config.yaml
n_layer: 11
d_model: 160
n_head: 2
n_kv_head: 2
head_dim: 64
d_mlp: 640
vocab_size: 8192
activation: "squared_relu"
norm: "layernorm"
norm_place: "pre"
norm_eps: 1e-05
positions: "rope"
rope_base: 10000.0
rope_fraction: 0.5
qk_norm: false
attn_scale: 0.125
bias: "none"
tie_embeddings: false
parallel_block: false
init: "uniform"
init_std_qkv: 0.0395
init_std_o: 0.00845
init_std_up: 0.0395
init_std_down: 0.00845
optimizer: "soap_variant"
lr: 0.00564
lr_mult_up: 1.37
beta1: 0.95
beta2: 0.95
lr_head: 0.014
grad_clip: 1.0
warmup_steps: 200
schedule: "wsd"
decay_fraction: 0.759
decay_shape: "linear"
final_lr_fraction: 0.0
batch_tokens: 131072
seq_len: 256
doc_mask: true
z_loss: 1e-05
train_tokens: 342900000
steps: 2617
dataset: "wikipedia_en"
Each number is 128 + 32 x the weight over the matrix's rms, rounded and kept within 0 to 255. Layers, rows and columns count from 0. Numbers have three digits each.

# o: layer 7 attention output (transposed), 128x160, rms 0.152, rows 55-63, columns 80-119
# v: layer 7 attention value, 128x160, rms 0.171, rows 56-63, columns 80-119
# q: layer 7 attention query, 128x160, rms 0.102, rows 64-125, columns 80-119
# k: layer 7 attention key, 128x160, rms 0.109, rows 64-124, columns 80-119
o55:120124089119136117102124148128128141085114136100150130101139107187099140099102102162198138109098133127101137165101124088
v56:141144133108150140129120138119108127096065101127106102151159115118117093078134130160126138127110141111138127147114119099
o56:108101189165106118152135167169107132136127177131141152160134177181132133129097146104145109156148126082127125132098131159
v57:163133125182077116118118124143117116114133125155199105128100155064131104121145108164116091123159146102106169140150130154
o57:171090109100145114122113071138147127142092139095127122131096098079158102082148137083062092136099139146127170131118155164
v58:167111107115137125086110137157179123100126159133142116138100103071131127086113159150168134121103147147164137165144137120
o58:127136119144121127119081122119111138132138112155135140123129099159120075119080114164133108191137159123139087138136147095
v59:148162121153121147122086109134108100145141084110125159075087110106123145123172117132152094083137077120112100135121187091
o59:192152132102107131181114127112095155121114144122088130111139121131071192137130139117127120120165119153101112107146147112
v60:140121158130131136154125101086139087104168078078099140066115181089083155121151128122115181111147124168127117131108090142
o60:121153134143127153113123138129126113130179145136138128105150185109064187099142129146130120130152130124119118106113166129
v61:138122093114140104117082129147142116141140118145150146093114186110133174106093125094134157096139131169163126169083148117
o61:125108105131108142150134110092130115131133085146120090128166159140151151114103106172135126095113176098109129142130147123
v62:141127126051163143151084159110117101102103167126126093116156128145139110094160166142146115109138169097142133144114158070
o62:120110113149123126173149146115134144139112139152110135117173145104132076146113092182137126117106174135099146147151134144
v63:111123167111102127113098187057101121117134120116101112157143054155131096107109115123142099169121139097095113118156129143
o63:123129164136142130104134138126103144141160151145131147125093121109138101157095128150225143143167074122136100098158103134
q64:159154121147123150116109087113127107141151152111132147120131118112115127114117120117115117067113139109147118109124135148
k64:118098152138140111131129149113130131164136109140104103132137135098121136150129119126123108157137128151140097131130118115
q65:152113123124110118147110107102137097130118122116126140114146093113112135117078113147126107102124129125121100105124146130
k65:134131127143107139124133149131139138122138126136147131118105140144111127140142102101138126124122137129138135130105129128
q66:148144184114157129107144121131114128105126119108135135150137105137145136154150132091111110083108111113161146121146132134
k66:145126113132087135130116154101116124144105119121118127104121120121099157114153061129124150127141103130135123106139096113
q67:110117141135109145146106116177125140135121117152170125131093148132139100138133140145130149157132123113105129120117130118
k67:123143153114131134122122116128144152124120165143116150117169127109144128117130120150122131140135116154109163122140110124
q68:145139155138154138123135123140109133092171108113141129168141122166123111156133125117105090081094133129176146107148135151
k68:175122133108099127132116159123115158107113143136137094118126107109141148150143129123131092148138093117157138105140094105
q69:151121123121191119093123160170119140124062157146112089150102101078119146139143166148107114157167090138058134128154129087
k69:132141148143109148123116126133133188143121129128155159160110144091151102117162090100117106136134123112137134094130092113
q70:127141126132109129134127094105115099111171117142135165158133118154159143164136110106119122110130133142208127116129120178
k70:083114113134109123136133140154132072145145134102123116101144107171144148114098144127136132136113128126128098150124146153
q71:118125120126141137139138182137165149146080129154105088088133117100076139100137130135138151146117144119047131155149172120
k71:091113110093108162117102078161136101140100125139135130138103157097123106153135128109165150107122123156155107111141088130
q72:149186161143135132144155154088153155163153126110141079076159157143089152072144120163128112139158112148129149113077065076
k72:176130165130139117149120101097113155150090133163142119194146140054114132107120232115085122078137117120061128119118101113
q73:051108129141058115121148124146159096114111123093133145107149170174124133133092066136138113132123139093152117143127180191
k73:093078165108159091154106180137110144120107192099101103157172079229119113128134094083065127121081086135092122147137182133
q74:075136171150135130097092130144107144208178046048134103221118146158117081163099138120148144125150137102133166088136112152
k74:107159181137134138139061120134147135194117082116147202175079130128150130129148183032166211182079113070180151087139127185
q75:097144155120153112184032155103072119109112081123097162153096121130138137140155132115097079127136084110043140124201191071
k75:069103139123173113165111120182109122146075159128043157100179117129089110170164100071107118174132093142045100119135189147
q76:170119128125070132098131141108125183146109194073170084129130112185081099104153137109189150154153149082081124126117128091
k76:159118181132149108163116156112132255199137147030153066078115159183180092145125174111159156187118203058152144154135085084
q77:078113054108079117155139144013104130085102141086079131012149161122115186170153080150081105106205094093186149148051139120
k77:112086110170074170161173163113165157092099203146056114081180113055054190166173099152029121153147077138189146137126122109
q78:162098239138201183149157132111179177136083162148088121131115125110200088163235150098067097107146118113130090105084127127
k78:134116199158104102136159162052121124145080200189141068139106122165120041156169151096130119112103118120093100086134148129
q79:167179114170156064101134127075104147103154151164181151092131098193075150157114216107155150121148142154228113088020187214
k79:107092092094110156123133126106137095039162130183213115101154091141121125132161121059097178003146197065120184165038098142
q80:105110128121131115110111126133116116134135127102117122121147141121144151116099134124112119147151143142116125115125137144
k80:122114124160125135120135151127133131157155124155144115097119125124121131159121103119148118123115126152149131125114147119
q81:096094110132114133115116147137134127138118095143157099125129132138130120159140098139151119171163133153108131110117144120
k81:132156103134145132151126119132129128100143142131149144145124159132153107123131169116127142103120120122124147144135122126
q82:137133128136134133131128132108139117129103133137112134082136129119115164108129110138139137136153137135132117169124111128
k82:139119108103101143143105137122135144118134128119162099150110133133115125147135136112157135116106127114148139126114124118
q83:136129180125112120123125140118092135085148108121122138147124125156134109159133139116105119092116102119161162128135120136
k83:116116140132123143131103139155135143138121128134120120116135134126116161126131103107111090148131132140158115106131110133
q84:131116140132130126132144170095164142127104138172112092078141124109090123138134108144161120137162134139123143141130130141
k84:119129115117140136163128098154135108154141119123151142171128121164148134107098145111150131107118130111133122143119130142
q85:116122149116107117125129155152133182112107130126159126102116152159136077151119119139164123160122120129138144150119101120
k85:147126149157154118116120131155114135149160103116130138139124134130124134124115126135113116143145127131132102137120153144
q86:133128101101203098074143144110119123143064155136063087162118085071097158109155130137124135180184091128047131159128132093
k86:099127100083087164141138091137161103158101109161144146110130152134099102144149114131188138077118148153113137110105120144
q87:166112163151071149172085113133136143105182123139204121091147165147142112184107142135130104098091146127177102094128138130
k87:123130159030145129121096141094110157127122149142125134179055132092126096136161090103153133087133097126182159058154063076
q88:078119092141091167105135121163137098135158111111125162133105093155176117134157088122135152110106157124187122125171145114
k88:149120110108154085097121122107071166106142141135142090142134135100045118144114165146126111132164151108144126097100101145
q89:134137109128139151112182142182164113182134075145117036071163143101108115137177148096163105175185122163155122121112129122
k89:128101059076151147124173170146090131103114096147137115172194130140120150191162053130107088128101190209142109083082172164
q90:185100104143155154175127086109167122132080210138137128134133140169079163122100157164056178150156160130072082145097212085
k90:192138140135136110133105133078124127104134156158190073129141132193132181067106131151121114181131087112123187147054123150
q91:079123148171114120151100082139133112148140133107255109195170135141123165134111121105134048144141164161103158168118131036
k91:033171187087127129214149111094126121102162160090143138204167147123108147189074167151064055182155139191074175149117129165
q92:168071170102087190124150124134117115146026104194057099083105084090066092126152141069100164139255149138177125056144085133
k92:153101157110144126063121084124107144125093110111095122116072055108137158132121074074154176116201191132144129093154146144
q93:100154160127210103073087150107061051094077131090130161198069054134173062128090134151168081126171158205132098162091124097
k93:190043123144131102162032143079110058101185179104146083100111115065095153138138114088110119167150129183175091245114101071
q94:110182088088136161131165121148109127146108141102096138146137128170229118072127134073131102073112123144175178125155174111
k94:110142126136131196104114114079125123236035171091137107113143091144133117127178101063179168188110177150114083164171115131
q95:146120107128189127142068124172138141184168129114124134137087122098134163128106116159153167135105102168088174098186170173
k95:141121106079119116169067119096010069115157074148123179046081118184135139150115105127151131142145145127083186056148119153
q96:151129100131132129123117046050094127122130163151147135143173128215144130053084082146119132143113089065173118129060080107
k96:176137110187174166078078099096107057139084113130125176141137142165075163115136122131124091129188103096231090101068156079
q97:076139116107039106180106136139124114151152105164062156099114082102205218160149093135125178065139195201151086107062144096
k97:104167172132149131154149110166140082163055202188118123051095110103066130142139135111085100110129204070167142117040080168
q98:057157159144135122170138152074137185158142125026148124174113176065119079131126105161123058177125224185154137188168125141
k98:111136146152144124139065099089123177146123156150139069152106184140101110132129122126087105162148153133128156112158160079
q99:121208063130134143105082141068129087167159175108109069081167146098078173093112049113154154157142191189124122125147177137
k99:115176149085113197119091105095091102158155193084135153108180159104112191131160089204157131193093182074104092165090191079
q100:131126098054147095155125105083127184091140111142123096147153084159059153132160084130097112137146049113072174137134176123
k100:181088062080094071159139082080142166102091117072039164172147078158147170104118160170113174153185069141138086164151174103
q101:115106122130127125122137149049099139121150087133110099178112166118179092135055113171132175163144071137141118207054081104
k101:088123119118115099138112139129163110081152138118155100141039128120072127189099110110162124155158083096104156178163084168
q102:158113223134191141150138077178157213117112186032146135166160075164147219086104143137182152156196075102107081115104101122
k102:115122142109175130112122070085108171178132150102148121153136153149071185110178135132173151092189074101099174117100076111
q103:138122103124121158137154150143096136146127122144189086141156153160144137114090174085128108149060149103072173147075143122
k103:132106152120099109174138214145109142166135125053130136155144080127120152086113174140070084102087132077109148090136159082
q104:098109091186181121103123163108102137061220185104173167152084131074112168139095188147109178122198152062122153179099162135
k104:176166176153142113101154101123096144076127161136092201123117138153148154092125167087110159188153027034122157088177112078
q105:102148063130116082043178115180136095129082170093113134104086170210130142130139184165062152126113108098091149195111105177
k105:066064051158146107120128110078110090105130255123091082117069146119130162102067169194125130135040092116125123124163114162
q106:134114117120139208037068141063130097157119121088116067091210097135129152080091144104100047146137138173156124146072179134
k106:211093066194111172103148151142104146141171167115103238122117178122136063163184124122091091134114123184130131139105146166
q107:072162131125100199109131128100108105126132118101126117070171092151139060124150210114099116136147131074140109139162144105
k107:147099145102181207196124115175128134107136150112108140091129122168061063154176113098164147157114097118147080115134125151
q108:154096147084146072183081108127121101112119172151209120122113068066125122136098157178123088095131123073091078111057112098
k108:150088134088160137170094071091122110091156096169137176089128085097045117162107175135072160126108213085155109156069144156
q109:057212110135120149124147077150162074091110178141211183143144127103083118095143155042087131127056124127064109171151096067
k109:105122088168105176112143110188117103138122122074171173123128105142097098109096117083077147139010107126086167091154066125
q110:154142166071181102130155099163121073128182090106156051124128115143213124117099145081103118072147082163102091102087118173
k110:182176120017122130120102154150166122080183111110133116099097126083127100166140178093161148065107076119068082063146113047
q111:098132118108179128062120095114137163111138159159170176087150124190113161223149112133140087145218080189145120176175096142
k111:172119126120151113075032114121064141135178106120179113127150121199092131095136094168056100153189080162100150146190171108
q112:196087094164184129090137181186072172097044150122158059090156111115102119154153064142120082162152131154142073092169025147
k112:133126119099119045144089158088088135155109165145133126054153103125110098139107154142154104062147106163213135061114117158
q113:082156096114141157127123092081085139111105155124117162127119163121169137140116147130190163158194176082087125118125063121
k113:129142103149206145124146127172068092048135113089129106119151093132098109103121146153192194202172173122114103095122116093
q114:130139081161154054118127146105106168121077152125161190115044083121089210133130135076131144111130100137117156092136167169
k114:171088128121180130129123120159167124090132103127188161140125123146106187158178141098164099066123101092099119161167121148
q115:143111173171194051073142140116093150143079178163050064172150156089182075134121145123099136181146061204086141157191222166
k115:116106165184174088125116201077139076145117083098009136091136106082096162168128173143136140143089150094139072131225169222
q116:115048110119126120062179148095148224189112111153138133152107067172097173132086160189113138142120149195157120139087138119
k116:169138174146093112125113102153109167156151134117164127034118071154088170103127127076156052163143133158108115161129159143
q117:130150138101138107173128182095151163136117158062120149137177033126007099141146109082156119113154148142139144130136041150
k117:178138138060164159062153206115121119134159103074145113079143133173098157113088168186147123106168161113117142067128137175
q118:140169060074195156121041110165116133152082215133098123116104145124176154121097118095090112109163088081068148119110105138
k118:141117077066202164077145117126061167149081165097113125094100081124115144061116165119093195167148084081100094178100169150
q119:183208121134148164082204142229143160125064150146130113165205170086115102092165145134152144110159138114210137181072168076
k119:116165133180089175082141090118176139163125097191167140113096141201146178124197207134126095057155145173178134088135223143
q120:130164095125159126134163093075135115087111169103135113109108083093096085160128120105138213095124144157173113136100096127
k120:168084137115163160044181072131117215084097163109125158203127106036076099086146165121129161141117146214164187127172093092
q121:116144214075196158128096151098109153158066173082119112113157129108022127173137078202099165177089126234114163147136134139
k121:139097156100138097088095111173153204129083160104113119119119121133087142141149040096134125155127160129139170103159152182
q122:177134165029109177134132157133141161132176155137120154146102067181165128133082138163101140180169138094094164145080154174
k122:153117213107101166171092047168132131094147188113106168142168088124255119147107121107150083200176155128123156174172156116
q123:054191171113156119087136210150144154197113066151163068080143099147136080124140112139111100095109122151155112032129141074
k123:079189183073152186119134158181109155146116145127134102108178082130129095142164125114199089079160188137148143075110135111
q124:219120142080122115165063108127096135015125103091123106166179117098190100080061169124036144124139074150132119138162105154
k124:126122160121151124187140084115138138123162077161116052167067126117136088151108122218178136133078106106140124156113134136
q125:108167153069063145119166163117061141177120132139192099077101135142063072070170042148128173097115253165197144146098156079